{
  "num_hidden_layers": 15,
  "num_attention_heads": 9,
  "num_key_value_heads": 9,
  "norm": "rmsnorm",
  "norm_place": "pre",
  "norm_eps": 1e-06,
  "rope_fraction": 0.25,
  "bias": "none",
  "init_std_qkv": 0.0331,
  "warmup_steps": 0,
  "decay_shape": "sqrt",
  "dataset": "wikipedia_en"
}
Each number is 128 + 32 x the weight over its row's rms, rounded and kept within 0 to 255. Layers, rows and columns count from 0. Numbers have three digits each. The size before them is the row's rms in percent of the matrix's.

# layer 7 attention key, 576x576, rms 0.0495, rows 21-234, columns 64-127
093:103135158178143119196140094119166153173104095109191135140088156165117174085154125116130085115116067099111187120125131141103092083090108135121061153125167113099155099129179117134118195134118146
092:148132124166165203113145100118057149086103145114157104170177175204088137164128175115132135094148059102131143060133099207089175109118160100130148148131180184127126205162159124149108118120127156
093:157154135098125196133056132140195139055158130145127018169110159219155158124158105154127124132084091121135092129162103081126151044084118138150129115151108125133084182148156134104129188089165183
096:099181102163145088140121127162122122166138136137106090118064089114152127171171180185112140142114099140172113131150164159120069148159112118139142108129123197155127099156094158159192174145159060
093:078094138114098104105122163090135138140143135143133116163114063204107074111181102127118165116120067118116135133115168113155178153138116107161147114093122099181134130138093168094116149146115146
094:126150086114135120157074109132127078203130131054084134114146109131111127116132142139098087155163090154098179118069156155082119146134139129141148069099130094117150105121140167157138142092143156
090:108117147141125117152064116122125129141145172164114089104092126096095107094134108090118111169125121105118123149122068174156094155176130159142084136112139167123128124154138196147102106091162124
094:125114109151107099134127193135129105157162130123122063085158177142058101151144116092106137146107154118169155118099120095107150144168159114152112182154090182124112146121102136106109123124115091
093:130135124103112149072202132111119147106139160160171112100150187186171122123182204186087101105108177135135101100136115176146151127096086093159131111134132139165125141138092097156160129139173153
098:139103100122082150155188095190094095112120128121079090093131014116161170192110087089098112097078149125074159139134145107169191101164170146107139141087096135095119142137133157096092193164082082
094:165165092159119124138190101101131103153115102181163117120098138124095148118125134188165175125148158081142166078234092148067154124121130106097152120096123185144112101125150183104172175129091191
092:129059142114155130109137108139133111165103129106144187078120115165142125131136128149139077143089075073149087087083153124185148092125103105129084144112103194086085158170159122078101097156221155
094:197123139097094139144077156152121140096063168084124172122108117135117134136119127161113123131176152133142163093129111188107143113113072111106155168112099110125070105129144194129102130086132125
097:169121097118189102143159153112095110148197111146117169180141117071145140140137111139141165095168128196125079101179143152099101173160071079142050141111096123195092104114110186121094146141121074
100:104131083066197193162115107175137147120094094100157105111157065110127119194141186154187104110160113149063151190111106148130088084142072128149101090152149138119173120115120116217083115092148102
093:095092170123169062068071104138171084120111099125096039118134036131126171134088131118112110038133118077145169180110167108127097136142183167082134092152121174086140131096104138188129118163103170
093:132157200102080165160104186098162161106091096134130087091114141163158125137121090173108100139156181106148119137119149107067094114185090128126171120111105108164129085142110119187146101145166150
097:131098145150082101107132182088173058102188076103094138159176090139147147129173144112126118067140096134134117106148159172106158140135115105129113127196116167109090145103144208090131139192172116
094:072144127112119117148065131129165101148079141146116140088126163088144103196131145096098130157126158172120078177161132102130132174109126177146165108192123141153165111128158136149145076143153149
091:088101105147133128128059149134113109145101115113079196121112111158136188077135083132162081085113132165141129159112165121070077119141161075136124176146169130152136199120147134123110101165114185
094:114099129113149073113100162141124114144130092102122107057114156108190160132105103100050131127079135117161113091083157124181103066152066161109119173167138115164138157151149151167146170117102145
094:129175174137151205134137175180105125125122125107098145147089111150128158097146160123157133103127118159088107125117113171110130142130161163136070129146141061134119144196131136177101149128152094
090:173156216098191079083135097167133170115085096166121139136082108151086125143162130157126080095090128119116131128105134125066138103112151108133160079065139061102125175093092173111070172121155149
095:102099097124149104156153116140088089137094120133106116136087129132122130086165167147131110089126104151148116083119170125174118099133138126145129096165116150112124167151137176140112163148139125
094:086126038168141086143132189122147120152175120125063196116135098091160078092129159154114131123108176150124078089133087086171125113115145143130095171122155087164135093136126173164138137188120150
098:174120110123157136058111136142204112124136178118134098127143123119125096211044166142150150113169164192116153128129082167167195186131097179095112143188127181099110134096110130186131161144158083
093:074152113089095125152113115177110149205183138165146178125113101077159205134205086147105137115085134180106153129102108111107117176091127136120094134134154054103174026193161132093120121037148131
094:107149171147110129096117100125072110083137118131154126176150144066132119104080126106169143116169206107138141140154154123125105133127113146148176088159133152143123156161114135114145151106144163
096:117124178183100136123139113156111165110123158096109146130107183077208141138116128088113098117101115116067172157109109161124135119106137114077121085122112137129067117119099133134139177118139199
096:127091116135071174114078230141128143124151084162169107099140122195140158151129143090159119118101150127067151126127080078083153161114134122106124162165130128127139117097146119161178146130099207
100:143151163147121144121160133173170148081188142058060130154102113064120118042138119108119144073158155108111073116152117135161142126138143129117121178182114113148093131157100093151119182104168116
094:148097226129186121183138086130142122116139157084156094064170132096062132138068164153134161113137153087123125063146095146100096119143147149122176119110113110110090074124158121145103113084118128
098:177127162168159154120131127184138137133149140179102128130131132074089132173111141167147217148120094176225137084139250146121082137146138153151145134103114151173144186153130101118157107175100138
097:206140127146149135111107111114098178137134099169170109130143097189138137117080112129136126108135149116122152160132158124107068120123107092069133103156137143119118139114110162144069077102095125
103:141146132148173169136134125116116103058120107104062172163185126096170131118093161166182123102136147111128140102157115071181082168104130154135111113126091138152118134190132150099091118153105102
094:078115162150100094143092151162128193084095108155072088133169074168104156138124082121125129146170137131185121184159092123094162077109127171112134035154159115083129126130144137065091123172103137
095:089116137141085131129105196149129096120108147118189177109099112111186189096185111159111161100086125139145131155058130108108169080155057142129100158133124088073169151073130153111121139141167179
095:099226077117107143110082101098079099112100089123130136142148062084118169144079139138097137065164122110119137126100123137130169090056118096201255105110138109124088208109122114148156150119120116
096:104111132094116157128161102125150171138158112118145135149110123131102177158074117115127122066146094159136188121108123162180168123150154102110135044189095065064137125103158132102166174115093070
097:127072196107126133144115112112145180136066153112222143097144189065181125134109111171146152113133114135133152125095159136146131063178145051144109161115158075142112115164125137117137161134147111
093:150099162090081131086133133082104179181140143105157185121112129137099179177147090152112135084183118151127135120151129152108083091124130085173144075148126096175111140179141159117176135121131200
092:191076153069149117130106142157142116171091055101152128175110201133158142183149126155164175143101160079132123159145098112151101071153072193118099174149139158133152158196163093102117171107133077
099:147098082187106101079152117140132073161172119185095176155137116180151114084107183166129088106074165194120093074176103100167149096088188164162164151095139127169150140136109144097124096069130131
109:102123149133076126095164154148128150185125169130143172142094123128080123088107095088157108145134197144100176142159111090107106125097146105145137166120136105108104150162169133097133110133151133
100:116132099172139097131149188187083091150126152093114174107079140147119130099141096109116123140114152130164136152174153131183098100182109030106117067092111128122102148157056104103105098179142030
095:147150163058135111131120139106177176096203083130134049087157111089120128136084231109128131122139075100100138106121140127173117210172141127096192141135204111157131118075130162137170149101068136
104:151118072164100110173155168166110064192049194130096152127121147093147137119150074145143110132108139168191088109136139090142137103116122121154113131060103129133105118154092089081103118191182094
116:071124178063105076122079131143204162138154057172093106059189076140138135152098112133155112141134129119154133101199128111117101085125124133089141166133153100107096133149123107135116119119073052
115:107083115106100143138080105135150124128152056186115109101180131152123146163097076102091111153149062147118164089173109119166092155132153121128114143169151152081119140148148119192155138127083117
139:096115094174158117120155062183072151098128192101130205143091135097134119055147147152137166122103097157125127188073141120090188122119104132180125084135134121194192067107109132085136143099186156
136:147137115154126099134177114141108130138133221122132214205077127090099115132132140157172137136112133140145135140040142126121155155100078085191172111101099115165167108106115107128109140131182163
103:097172142137123153111117073104088139137183130137127126071120164137143126157181111097169131083122098132079176105092111129133154200097172160116147113112098138142129072117099160148175123130098179
108:138131145149060200106195135134082099184086167157099163160145200130099116144136174148153145123162181122123195113165168085188121087088133076201180134110193103113125172112135156092124057184201143
092:138162141144102094141149149155179122120143133137107070106220087107101139127085098160177113126111116156116117090120106109118115166141129155112100075108158104168098196163161093124202157092068104
103:108158114111106127152126110138097123163131134131171082143099105142165107129110140111140136197185117118146123177061147162162107126077099139124131122151088160124108121190104128136056074116046073
101:132105120143163112140140091119109110113124173082198161102115122084109123191098059115085095113178094197091133158100132104120107142082158140177096130129125067061102156093103113121096107101133110
099:200131031118124174140143229113175157151106112153112134110160123074139121106094073093138119089101142138151157193130163139121118104101157128070102106108137106103135117153108113163117091115118170
087:150198117092135158131106130164196106097163138122111167170167076121148140135151158167066114152129169083123107074164127110118173127109129112054131130181147134153100099153089092070126174135113111
089:097172156134141148113164151105136174121098119139170191131084179134079103164149113119151091105101143153107108152167147101139131141076102129142126161108128150171137139114094142122097082099136057
081:117131145119124112147158136149101120114093142128125150074167121174105136103134147151151088126181130099149082069103137093172126139101148176104158135108135121109182126154142149122167102104108142
079:177131134138066075151100067136131154084177126082105224145050110137170120107142149093189113089134150102128099139085103137167189092135073121118146095087122115210178166109091151131158114149069094
083:100083157123153116140134134180083163119114208118165168118113093114136112132127079076138177115184155129128085097159099152195134173133109139126156104186165077139155100075081171133150159158143126
083:129114154115146112154094103113157087113059110085118156132104133119136151143146136158138120117089130091103135097151167151099122161100140116059116167133122139142170092190120137139131130136163099
079:134166140138192155185112147103146118115121116146128090146150114118084108120105125185133082170132101124137084101092127156111118168104191096172143110169119087123113132160119114091106105120151152
083:156127142123072145178158107114139104099085123141099180128102082135151135090153131120123137176152127102132155183155144089159177119140115153160170157129164120190114072106101080075123085142103123
084:103095176132092236082145094129093169119132066109149114123113115084138166116131142142106056098148091100109093093105093120116114088159165193137104092167117195147166077111097120150088164098087108
086:133119184089120137125112077115196104088122122138131116031200198110123097129089125215099075129119115146152105145099123134146094097158106123090099176185122167088139111139138088140109153200124121
081:130188114082127134128128123087123115135170072087138160160151087082123121153168144115168130123140087162093123114057120145106114125119195104071133101166108211108109104139150151157165116167125126
082:083124092134132142127155078140137083156138109139147129117129151136070118121149153124126144100168106174077104206106135096117157112074184097123106148102051131085157083186167091115131118193130120
081:122084125151145169176134119099134097158170119137202104092186073162112130117104147154132155173151133114100117080115137125141119102161099170175132137156101145128054090121151138126125075200149124
086:159094120152104103144180127158132134123117124120133066131151109095158123117061177084121092141159118076139105165123169073123098191125155095056135202168147125084199061162153137109135084152130091
083:080108106161127137149150105125134124102110119091099054111202111160158100112174104081088092129127099108097089073174159116144088114088161091195146158068123186125106171183119120139133138143062104
079:141136120164125101097102136122172159132165175145162112187166178097120095125171147175166111165179174101154219123160110115159106143070098179151113107109159115117177089132142164092131102102065118
079:114116188176119151166113112151137152120106126148108157190166158146147124161082097151148138125164125140084132140192142109120165155201133129141179119138097146163134137130114137149106092106090085
078:161118186103101112078109118101092107139114168132129121163140141104155085158118119102142123134092166186095139130127127112117170123098138081141135162121164127074090161134115070148125131140051103
084:150102147116127119138136178153141121154116116101158135116153105184161082174151108114115240110105131110130074124132097111072163167151121142072110046137149124097124114074199114128135142126195193
085:114124129128059124123094062103112195057095089183127067082138076150133115062148099109124112071075090184149154122091101105196130183106143102153144107178088168132122099153114128110133107120174121
078:143073131172091147119081132064131075151117124117143137111168143116145152145115097106127088084137115154151135103164111153080092140107111100108169141175139153135165134131094163094139102136103094
081:125119126165133134127086151144165153106090126106109181188114117119088119098106174101120097077149134098121172109152139138093129179171082148132125117156156106162091164102122144117100163150138163
079:130122104133222141197134072109132188154153129106155106122116113118142092188069109131029163179111104104122131084163150134173189157093139123127138151119208206152145078139100072104145137114084062
090:098102151103098122090081132170150105136077052084156026082189134144133141142111094159051088107145092130079105075150113134132095150145165117090137133108076146092094124139086158173178199179089062
082:056160064213123165173086088165120108177089147140116177193120131126135067172123046130119168124102119120086115159154098178136153130119188093138116119170123107127132139100075094126157080122044155
090:149065140160141154149153154124109150096124130124166134191085109142129165113140143145135153148145219121140089162106092124115100082112053089148101102131083093150147145112099143121147155101124134
086:168100064210144178107141159094077131155190156114110181105168114132083159165137145115146110169113101155121164153132135139130142148090167140195099091149113124131087147172137107134068094158133131
084:116178129143113171091067111121141082103118082155169134133097163141163134145145110090075146182141164147126120107119165176129096130080147120056099065102108108132118100145090102133112108166130132
079:171118087100120134146110141100152139143092139166135157156101116134156170136112143119145069122124092120162141190083123065153159105144110161167112143159181145135079202111124115137153106160093100
085:109108093147142161138176158055147127147134132133163129134202080102103214102111130197132084149138173122130192158166106101160117096081139165129088123105130041119119096139108114141122105067097142
081:175084110096175120172127169149124117133142164129101125114150142112166139124156190115140186097126159117146095114121162125114118211138145140192130072095094142157121107088142117111057117113132146
083:204132132108098118101136106135115153179123190146130139155090153152126127166138122105085111145131140088141144145091071096110112184163088139113169172142076172123171104123188119088128128134154120
082:068110146143110171093024135189137089132150118163134188168060193090161132119080049164128111126150153115111150137083119087106161056183147117125139159136159066108149088096122157129118168142075180
089:152141116119108139090173180203043145170080187166119126099058090097098147085116109068114088149087174129094140156087126094114154124164129121141158166112113115074135166083138164118146135094081152
084:133094109088101079117125126180098138097145170122159103094159143122106130052060149102099145203106164170129129092131118104144163121171186118131142114140150096153136090131162146175146094067144116
080:069123114192127136098141134146094134108122126117165082094084091110049132150155172056087154121133085163115124151071087109098155155111052092100127101101082188176137138129052134096142098122176157
081:145114186105123067184158131095131165094146172123140155121084123149121191155102101112165163090183122126090172110047105159066088175089132105102161104132078097115111163124168137168169117110121169
083:133134140112157112090155124150118081183131106117086141090118110109115138096099097167140070088097131185143134136126175101164132081100110145170193082118117071176154096126142120179101137169158134
084:131132120132130114160137138097115152123140123189152070110163078079134146103072069112147104153113077090103171108160121133108128094154177133125155103129107130126070137146159069101151196148086094
082:028141122111082112163099148079161108120139140162151113058083187120137136150130076117151108159123165093122151135180139119164107128136163145138096129155099116110123100157123195133126101122095142
081:137147189162142176137133117111109177107110169148073133089146097110132103110088148147042118151130164064139129150155073148137157092135086152087123139148129148156112148162163162114132161116110053
080:123109127141122138121131125134155145081159069139076130135123108148119129125103130140111189097131163092127104090175127113138125119116158138094136145110134160093128152106127081128072150147116173
081:103110092165077101014095154140164076120169112088109146057124113153133137138144125120075124115104133110197130071084141112143152165127165155143154136144095143141167069122075095098163129128117109
083:113144165168088125082120172121143123122086128113144158156171140116088105153115112137102155051138135104109096089117140201159130132135123133093185145112157092127116079143132127106169105158172151
080:076105154135165093147109114118085108132074100136123133077105108131132064158091130170128095133077106112072095167112134187184149057147125200114113128193067145137139171151164130132106130126118154
086:175146137134127126181095070127133179118145098105082074072146042119200103159135100130109099101148131127095131129122146107088140108119096108107089179138150078125142152122087163155166150123080157
080:083156113117140139179112090144139121106165089153093131153158099137134133113176067125082097146160114125053129156097118098106192111134113196147123129142161175095148128092116161143155214136138049
081:119100148112151176106093106157109116069133128144124118103170156168094107129166193109171174094110092124126167145120123115144153072080140137123114101173133146153147140142173132124094083149140128
085:157130110080117091084125078127153096071161155107062248115200152153075109197114096086127140182117118113175149166124142155091150131127111143163146057132114079114151164104132159125105146151069188
082:086113142125143210084156091085127205122111090056116097157184148132127175141116192110132119124111128155097143125104137199132153071174125117162100090137114105163173152116120080103138098127155162
070:125164201127126128154158099165113146097099136157163142167091134167168100134055101147136100041131133163163161158090169092148134180165085178114124138098162112143127161161142160137118105117105125
066:181120163090102188108153118192193136163097114152159159061127080107180121207133122130172169114116090087040091129194103117116128138148073129180191089129138166112124098059090073117157140126151082
057:151094069179167188154150169089185108114108200129091134105154094085140109186119168064068118090158148116113157138113143125130135156173176182151131130162075145079119100168153121128152110105139087
056:126081091182132122125131068095129091144132113131152139130158107104135137153083150174105181122175174148112107117147158175120123101144109154181117123131111135138118118095162122102112121143084074
057:092093101190182094156134121123098119113133101091151144113149096078079168147115094149101158132144170173165182121116090132069140112163138161116132074169134112106136116151129141138125127181134123
067:136085091101156127154100143089049139117129158159138124179117143128063159148136154127140168095160191112101101111140148102128160143164149153100129106132156144162205115146162133134131128144127177
070:088143169086139069156203159149059146153144151105138196133119128102149157091107114096113076151117132125134124114092105076177122161118175132086181104168127159100086102088116113056199128178149165
071:131123072115156149149126113093100085135194113123140127152128176104136136157143148153141192116048120097140136098163079120123156184098152191114136138105184104101043101136163106073167213121116154
079:154088111109117111168042109131170111101134175072124108104181123090137092092142114113151142103072135177154147130118194137121138110154110108157150050189152151114162114126076130131080112130114167
060:092100104054205184189176109176148110128140126134122123134121174164155124075165150097118125121116031045176027184117100079102119087114150116104164117115162123153144084163147119137158086117172105
063:158101191129119039168123132116117154134186063122133129224172125134097101152102110066137119076198066127100168138081105104092121149191188120107095097114124175148096153078137095121113080178088164
070:144077125081151136149102082149132122124122169123115117200160183100119137168110148145114151106166127095148115166131140133120077119118208181071110152095178101152134150174124145140117097174075093
072:072050171145156129168054126132133148174089130100112053136059096109119100126079165127101113188138141155125207141138153090099180060116112157164149172185153136106129122138149108172133122168230118
076:087167100115078149126135139124115096119149146105148127172089091100111151127129166056077175127058114129111101103166141125100135132107129148096154099165173102095183151103145107151190210115180111
065:149103136139066169146146117128156137089178139164135088078153126152144170193118121142143095151109090117094130142127137140147165101110175102138151109098101147150131128106158110147133115104183114
071:151097083126155175148155103164103129120144180119124136176122114134144145166132083061184107211092042102090104140090132122102161094105149108148124109073133134124126084132079132136161130132146178
112:136145122179109084212176122137075059152094181107105153086075092128074135161116157140079077157097126137174171140161074101138067186106183160160117128166100172096094145142113083118112096139126116
113:142127153104156171194090156132137134091147122132096033128136118108163152105123074120081075063198138133082136114118159100158134141129135128140125160097095105178141167118144138187134133109125097
115:181129112125140107139164109108134125213099131118090098137155207126163141069111132135160136167127129127122152201122182173149158097151089098157189118121125091190138124088162143152120091147126125
110:088138131111095103141078140110106111146082089160095062066148127109209099135155142152161086149142146150141098145139148134116061081098133146096111141093150139133149116190168082191087165169126139
114:089093147141121084128131119093124125164093082138120163120118091127080148140134126079101090113090079134129172094070151082099156140207104147130103108202164109155132107086168151148165142190079155
116:126143104053066138128137146122063112129061144152121123155102107130148183114059120127171175080117149101102120144118103129087155153114134128108088113089139169139096136129187121121156146129132139
116:150144151135124153108177166084134114138071147133171142147088106125158167115100179102080112121123151190146073103122136147171109128143084075189106140093159119110172111127084120110151117134102120
114:135144103126115121166086137118146124097087111105158107124117191170166122092138149101167175114076116107064143130098170154141173140120149051106090090202116131099117143161163105158151065119165071
118:183184117073132185167138105235149160110155105159118146127158147141154103171140170173145171172070148143134091126128121195088105165150084132126118166076109061127165114122120079119149172126135135
108:068095148151116144131152122113079131199187129127184104137135164105141130121073167129148143120140160135131091155085154107122141131105178116109089103120072132119127078114160150136131136093091125
119:164118083105158134167080137182144144085127136132119103143174193181114179083098144096156164151106102144090138136092151100171132127124098116144109077116165108152179128130109079117140148128130072
116:109193097113131062095166157140127126082125060121128151126137106098160097153097130200125133105128123122183107123131114080154171094102145088136086109125084134172111156172117102161186121115127164
107:087084186123135035057131092104114120163094144109141150102131121136083083146158146230117081071109068103156181136080158099141128122113077099130173193101163109136161187129122143153175113146120173
120:163120086124126105164128154174129155166136138153149091084127116112132120133080137119079118115129139109103071140145155181124127183122175090114101088152131114121126114081149104109128190126158088
119:109152104163120177130188133147074128093100156133114074143136174128134145136150134135087134169113118094134149076143102107085142086122081126131165123144139116179194100117190162063083139043199129
111:080189142174138116181135101143121160132075163151097128126114118111146121101176160126109147085100089091085132107152081129135140121143127185099146100242138172102133099161110158125089132126092153
121:109171091182170122107198136188112163183174152092127121135096120151121143165057108131141140114106106127130121130114175126095115092144144167093137173114098080144071099095126133072145096119115115
113:132138137089178145098100173123109172164155168152160196083113117114139128121133116176121113137123157129111087131155134152141172124096148180162125160103064126141168115100132094116090101083170157
115:143095117111125170138072120135120131194152118139135174147133111134048115140119086159127116106119107193106106121115106131095152205133154080155049129118166146160156161165172147137091199161123167
124:178143131144067140132090115107118127136099131097089124114144110090119175137105128088169095071216091141139153138134069083139153222178149093087153135136126143122120114080118143095146127140102149
116:162133078085169165120171126165161141091199135160118102145134136091157083107095143107190131231092110128122087179070136124151061153122121069101147106121133181112118134176143077089136110116134138
114:138049092128118150163178121102121174173149185098200147129101113179107113147117115100127107142110113128218150134082184185171154171112147073059194080115098116163096135148137098137106123192085163
107:160128145073088122126064150129131145163100143158108142137161098127176136122143116069118075086149083115106120151150099095152131154043132176097122171102113110110118144086109078100166156103127096
107:140127093159130136119115140101103140156088147113129142064110147104150107105106170073145146141106145074161135142142141130084150148125119146126134074168134186178066142096080117132132142107117160
121:186075123162146098138135192160084093141137158210150181179150132100141142120087175123114071118169186140149050061161087052148153077128205142108097134064099167176135119130067120150109079098104206
124:172163122162124154125111133125142178144089074150098139135075081132111105143193076086165113102120145117098143131136163124073088132157126161179104040113143092124187133114181148116160168161129107
112:155119151098083034126139170142112079154093194115140148162127117109167101042115084120154082128132107167126106192135093132156089185151132110074081095135168126140155109081089133138095148128048069
118:162087086104195100111083111078118115134133125149109136155127146129069147106065061113111107131148182109096117116109090088133131146104136112090168105115086146096067098140142107118117135126167146
114:110168127162127117083100136183172124157140126163123086127156086154168144090159124058152072096118107191100156132171124158140146109169116109128172074124149146107088139136050116118153131160134111
108:116088089086121082119187168052161131082110098104133123155134179069164192146115185161097157110050151135101099058089146123088139098114007137095093151154135156124070164168142136157255084121137138
116:076161165022086096073101123132144124105118112084159161148094147126117076113139129093108100152147089123119146159084077182102119149183139152106108088072176126151098148149119104110188161102138111
120:060092138173173117194072121126189147102209080121138142090150182113151137142189196147141105157151120131133117065136095178153161114148111112233090110101149173121158139075111122173104113090086110
115:097141182057157102080130127103115125122157138074158042121106138132119043089115118100178134092126122179113127125134105146146113072135073176127125113184141147074113134171144144173133168123048082
112:118144078165168115073175159100081166137140140195117158171141131115118128164099101144147081083146150149064137110085109111115143093158162045085156133152119108195115112115140177123163133128125130
114:116127136123170077086125181115128110149120145128140015146170088117110099099131096128121147109112128149148127157150094090074108163111103119136122143154095164145132107164136145161116119146105131
116:112126073076110151120102151101130123124214079146148141143081075147165058114141108151159105127106109091072121125055110142133159134060152129124176120085103111080096129094139116106156111119096126
109:140089121192063063047158139150118120111148159072099121071161134076103106129134200119162117116194168145112107171154106091097136153126086155160119094131083121091151102182120130129122091143158115
110:152112136107113056166169093152160109126120101080138109070142078139110103117139137061112091138098131114127131139152089131114101086115122135128151169103126127145138138128085117087144098145159139
113:132140134167141196127126136153164116187138095158139123117136139096130169203129149132100151115160146132107061152121187154169109151142143131134143161146091083107064125150129091134092118131139074
110:098072169137156141121134134155108093186166142089131089066099126178130148088103138115118151185200106143125151117127135102098083103088113110106152153156136151188150087122120128187151177140137107
114:145097134169149104107127114155087152116147183096114075097086182108157131060154106081143147120102073129137166142138107140107092061191076091064129080146061087144082093146097163096125153065143134
112:147145177150142136145135136131118123163098175149129094120131159120134147148119133143083131173174143170122110121160073146155101125174148085154139158180121120133135135064203131064140176123112121
119:131111164138123136097133135109138150187132133166137141117115154143133164117152085117108162142157110132143063088132064200112035137112079147076136079101137114191098138148161167159138102140187092
122:148147192108113149103109071112102062165085124144120101107117122079141134156156113086131153134091161134128170152085140157108108167147089110099125110182124094088108130162101165184094142139170138
121:122179110137175157027157146077073091085165151095152116161083150163145110161157147082167168209132192088042129159116098190106163128165170104090127167155092102135161163160136137118110182179153132
121:150122097201158050180100120000098102146107140153163165166161106152101150123172087187116157101170102146129119149125168152158158112099152141162130090140182114127135103111153045105109106130149168
114:089137124147121147122136166159118119157141188129135149101092135129168160131122137095149142095183083098191149118144144125113106133052113095156137155082141051137091156097178183105159113104096091
109:093141138083175118191130118191084166142134135125170144141162070115112038162187175147111137144202176125119075124139103082132204130142165083152128127111119155124051108108153097187164154126073175
102:111147098165076190107137131112113128110161143085089155115138163125116183102101183111130102133150126094071121138128155116114171139107168143100136106119150095094119113173116116073121163124084089
103:152089122162155159138150180164138159154099095112155118157112108138085148157185151105184101121069196150171134113168135101098112089180107110114124104082085140162150136181139057141133102145147075
098:125160142118176110085096057181161099075192133131143028074051101145090172166149158156101141114154118099126105098140163091169100145128139102062215121151169123124146122095153102082063170080094109
114:063197171099159117155157114141157163130148122146109122097163149120092086131132136167131153158159145097113117080150135082150111188072074125129175178167150088105132156104171197136116148102112079
121:139146108145122141111140105141071093172111157104080136111110125102080130111133106123180107142086181144151173122087086142102142093112050110169136154053075117110114123104091119129144137152048139
117:112163156119118186166110132113150143135131131145143092114213124143167139193142117149117123168190072174093074151165143157147130131168150126126154120174161105096089154158095111137124141097161098
103:111093164100123151093141115120071088114112157109075133154147192086212133146162086105128103107109113101108117111038093148125141121102043030126135140089132164125083098080123114171187172115114144
124:180071157122101139080130130170101109148112155111122124139148078113093075105104154129124148104114180126153154140080110112106136110157056141125108175081143119080128078104099133131112154090099194
119:084085147074145091078139104159142064112068131128116043158143112119127054105079152150113114124119131126107152107128138103113094065106121138113174177081131106127122136133176117142139138143167146
092:110155110121137150149118177132130104145125128141113117143178146170129145095111141144101129112097138146115107169111132186145157145152110109179117126136158208142122193131090182178193118112137088
103:133130123145146097090143128092145132106109078073197176079161132144085164154103102077097119124157157127124132125160077087156062167128139081113116162161183182152117146108133112141135134070143077
120:163154127164160154140117134127187123142150134121130134134211150100156138153157093111182146140170099171112132144116147120080084101130164135098094046130105116143137119144151092198132107118131185
113:117147145146151179077095173145156119151106101210190089101175079150181113144148095117157129115126140093132108164110165045146089122146111101110106156054125094162107128190144117130099149095125081
109:127135142133128094141105132069082135131136117180108102119158145174129136120100140142165130098132109170129125151100187110172161120117125087098109133087102149138199114087155176126121159150146100
135:197085122150106150099133134102129117182146159096129102105049149151061133080121145125126130123071190115108173181126143109090183072126118171135087116126080164153145145132167089127125142111089133
109:109080095112090097157093153151092142103158139101140177116104150155090078133143119179149141140107147083131167162121129156113071133171107112162050127106087159144159150083078069111165122095102153
091:077148149131109178153155134149125142132085078150159141054143139127137084074107141159109132154174182097155113125125097103029106136161092067138084156103118128102136138126162182080162140154095185
093:122144154103088175166147092165098152095151111152127193090135102164189124134138086057212192089136118158058123171137107137206074152145056096148110133154130087115205144148179136146139086119098175
100:183164155109105086112078152159085082205195126160138118168100104106098147120110124131118177156102159150074194141112148130147146127098090108151109097089220103115141151134172127179087104077099155
095:203103164137106130078135150170102117186052108111099084107133134178146091168109128120088178145118093077161154120150127062089090094134106098180116131161113112073144112111104157103111108107094099
091:150095129162107136095115117115138112101125140101180115053159122125165119127070133126111125119100119080105155133105123066102095093162078061114122104093171132058115119151112138177117130115065167
090:092147119108199149130172101112132121140157156126155189066143104127064117100082105137119139143159165190167141105123075196125087155064106161174129141087140118136136108088176120171121101095108169
098:165139176107133154151089143061110189102082097085166130097083160103078170093136161095140116175160199139125184110154176105169110146114086122142072110125144071125152082128114045134123123142141157
088:045085129147100091147146152107193185137115157155145134155120125124183138090130130114127082182135078141134108148106181118124133176164127158123118109137117123123081101118113180182188137145149154
091:156145137148162097107181134101133088191171129146102146135108125160157182095102137129113090195195088105152129144157069112146120109131145118095165130166092109110121101103128182158136115159129064
093:103144111136148129116184066144126119143165160174153137068096102148111148066129151205100118166147149155132193128079082118081095053191137093155102088149109079137125109142132162070124147089081159
091:086089204129127097185086152169110178121054091116165117146156129139123139162096088154162166146113042123171157118134141074182177137138099125117195165142087135169073115098097163096111094132131105
095:155145144155115075140146140121110133181163144126129163121132121138159142154114146179126124180147100113150093127087142197141128069138128104132113139145173143103114121104151053071124087134160145
092:121140098125091104144169169100147196136131126114127178138185150103093106096109143114140119129117115162125138123143112129151128132086135132139086104169094132115153182135149120198174120120106110
092:129083090130133107174125127083124158145110148129166103136147243087152137176133105045131120146124201106182108092125123120146094086099142117078185125101111129134144132134117148095094121097069154
092:079093073182136135131076073185165137062121165109136123127122154129130099112103141184100088108134150110138156109072127104175096102093142105121097107116108149134141106129058069102049186145104176
094:149116214180115150105164151172163115105102112155061080108151089112076127197133132128147190138141184154140128103106084095115143097118176058188143125144172146104127132133171172147143116132100125
094:123155077106155151142132122128087147126140122110125161150046123163079159150149044136112144175077146187088143098139118089156107145105069145117161148132151114131163089101121102170097054122105155
093:162077143172190135135166136109065143107132114147106165123143155139157153111109108081162120145148109096075153128083144113128156169122080149095150182141160175120144069109130173177144120178195089
089:126117120081125075114174205177111092110112165096092163109097085104174164159151130160150096140146125140087125100159137123135096049121095140095076144163148144133061178180132102055188080147133170
087:165143093151083080120123172084084106191142132059162107141097148096121162136110147119128115121093128157149093101173139133092150077107124153066076140104202207090156119074174144141138160049127152
093:125097109115080197127121137088084146157068156087198151122085110076106118165093098148133115157089129130127127142116171174147112105122165085101134107105149155152085101149088062084177170128103203
091:140085129134102114186142170154151127140116124116109185109138117147111081116139128053090082106109115108147111103167143111130049138109160113083160127214132080123103117112091191132096149188130129
091:134112113114114169139178114152157050164113163084133140147037097162130161166137114167120129088088102137088153114107130095098152114147086140102113117145129101103128121137111097138147148167146073
104:121116107124138131071094168145130120114123131109078142127087091073146134112161124117097113174137114093095139121121115143112130077115095131115124116126175142110228099100231099106142136161148125
096:172131151072128119137102144146133088127045080087109173091124139133149220165080089074114064104115128167133121201127105131119141175137057110135122174124108088095155120172110167192152138118157170
091:109102111120171130118112057141076132120130129164108184124122145123056149182143152105176170152145147172128152164160176116151059086149139054146118178109142125068126146108136161172115122132117164
096:129115184152129121101124134164176113175154133138132099137145108141117116150164195118175118160124125132108161158082100146118119123134068076093137098090140072105095134140101080190118164104148114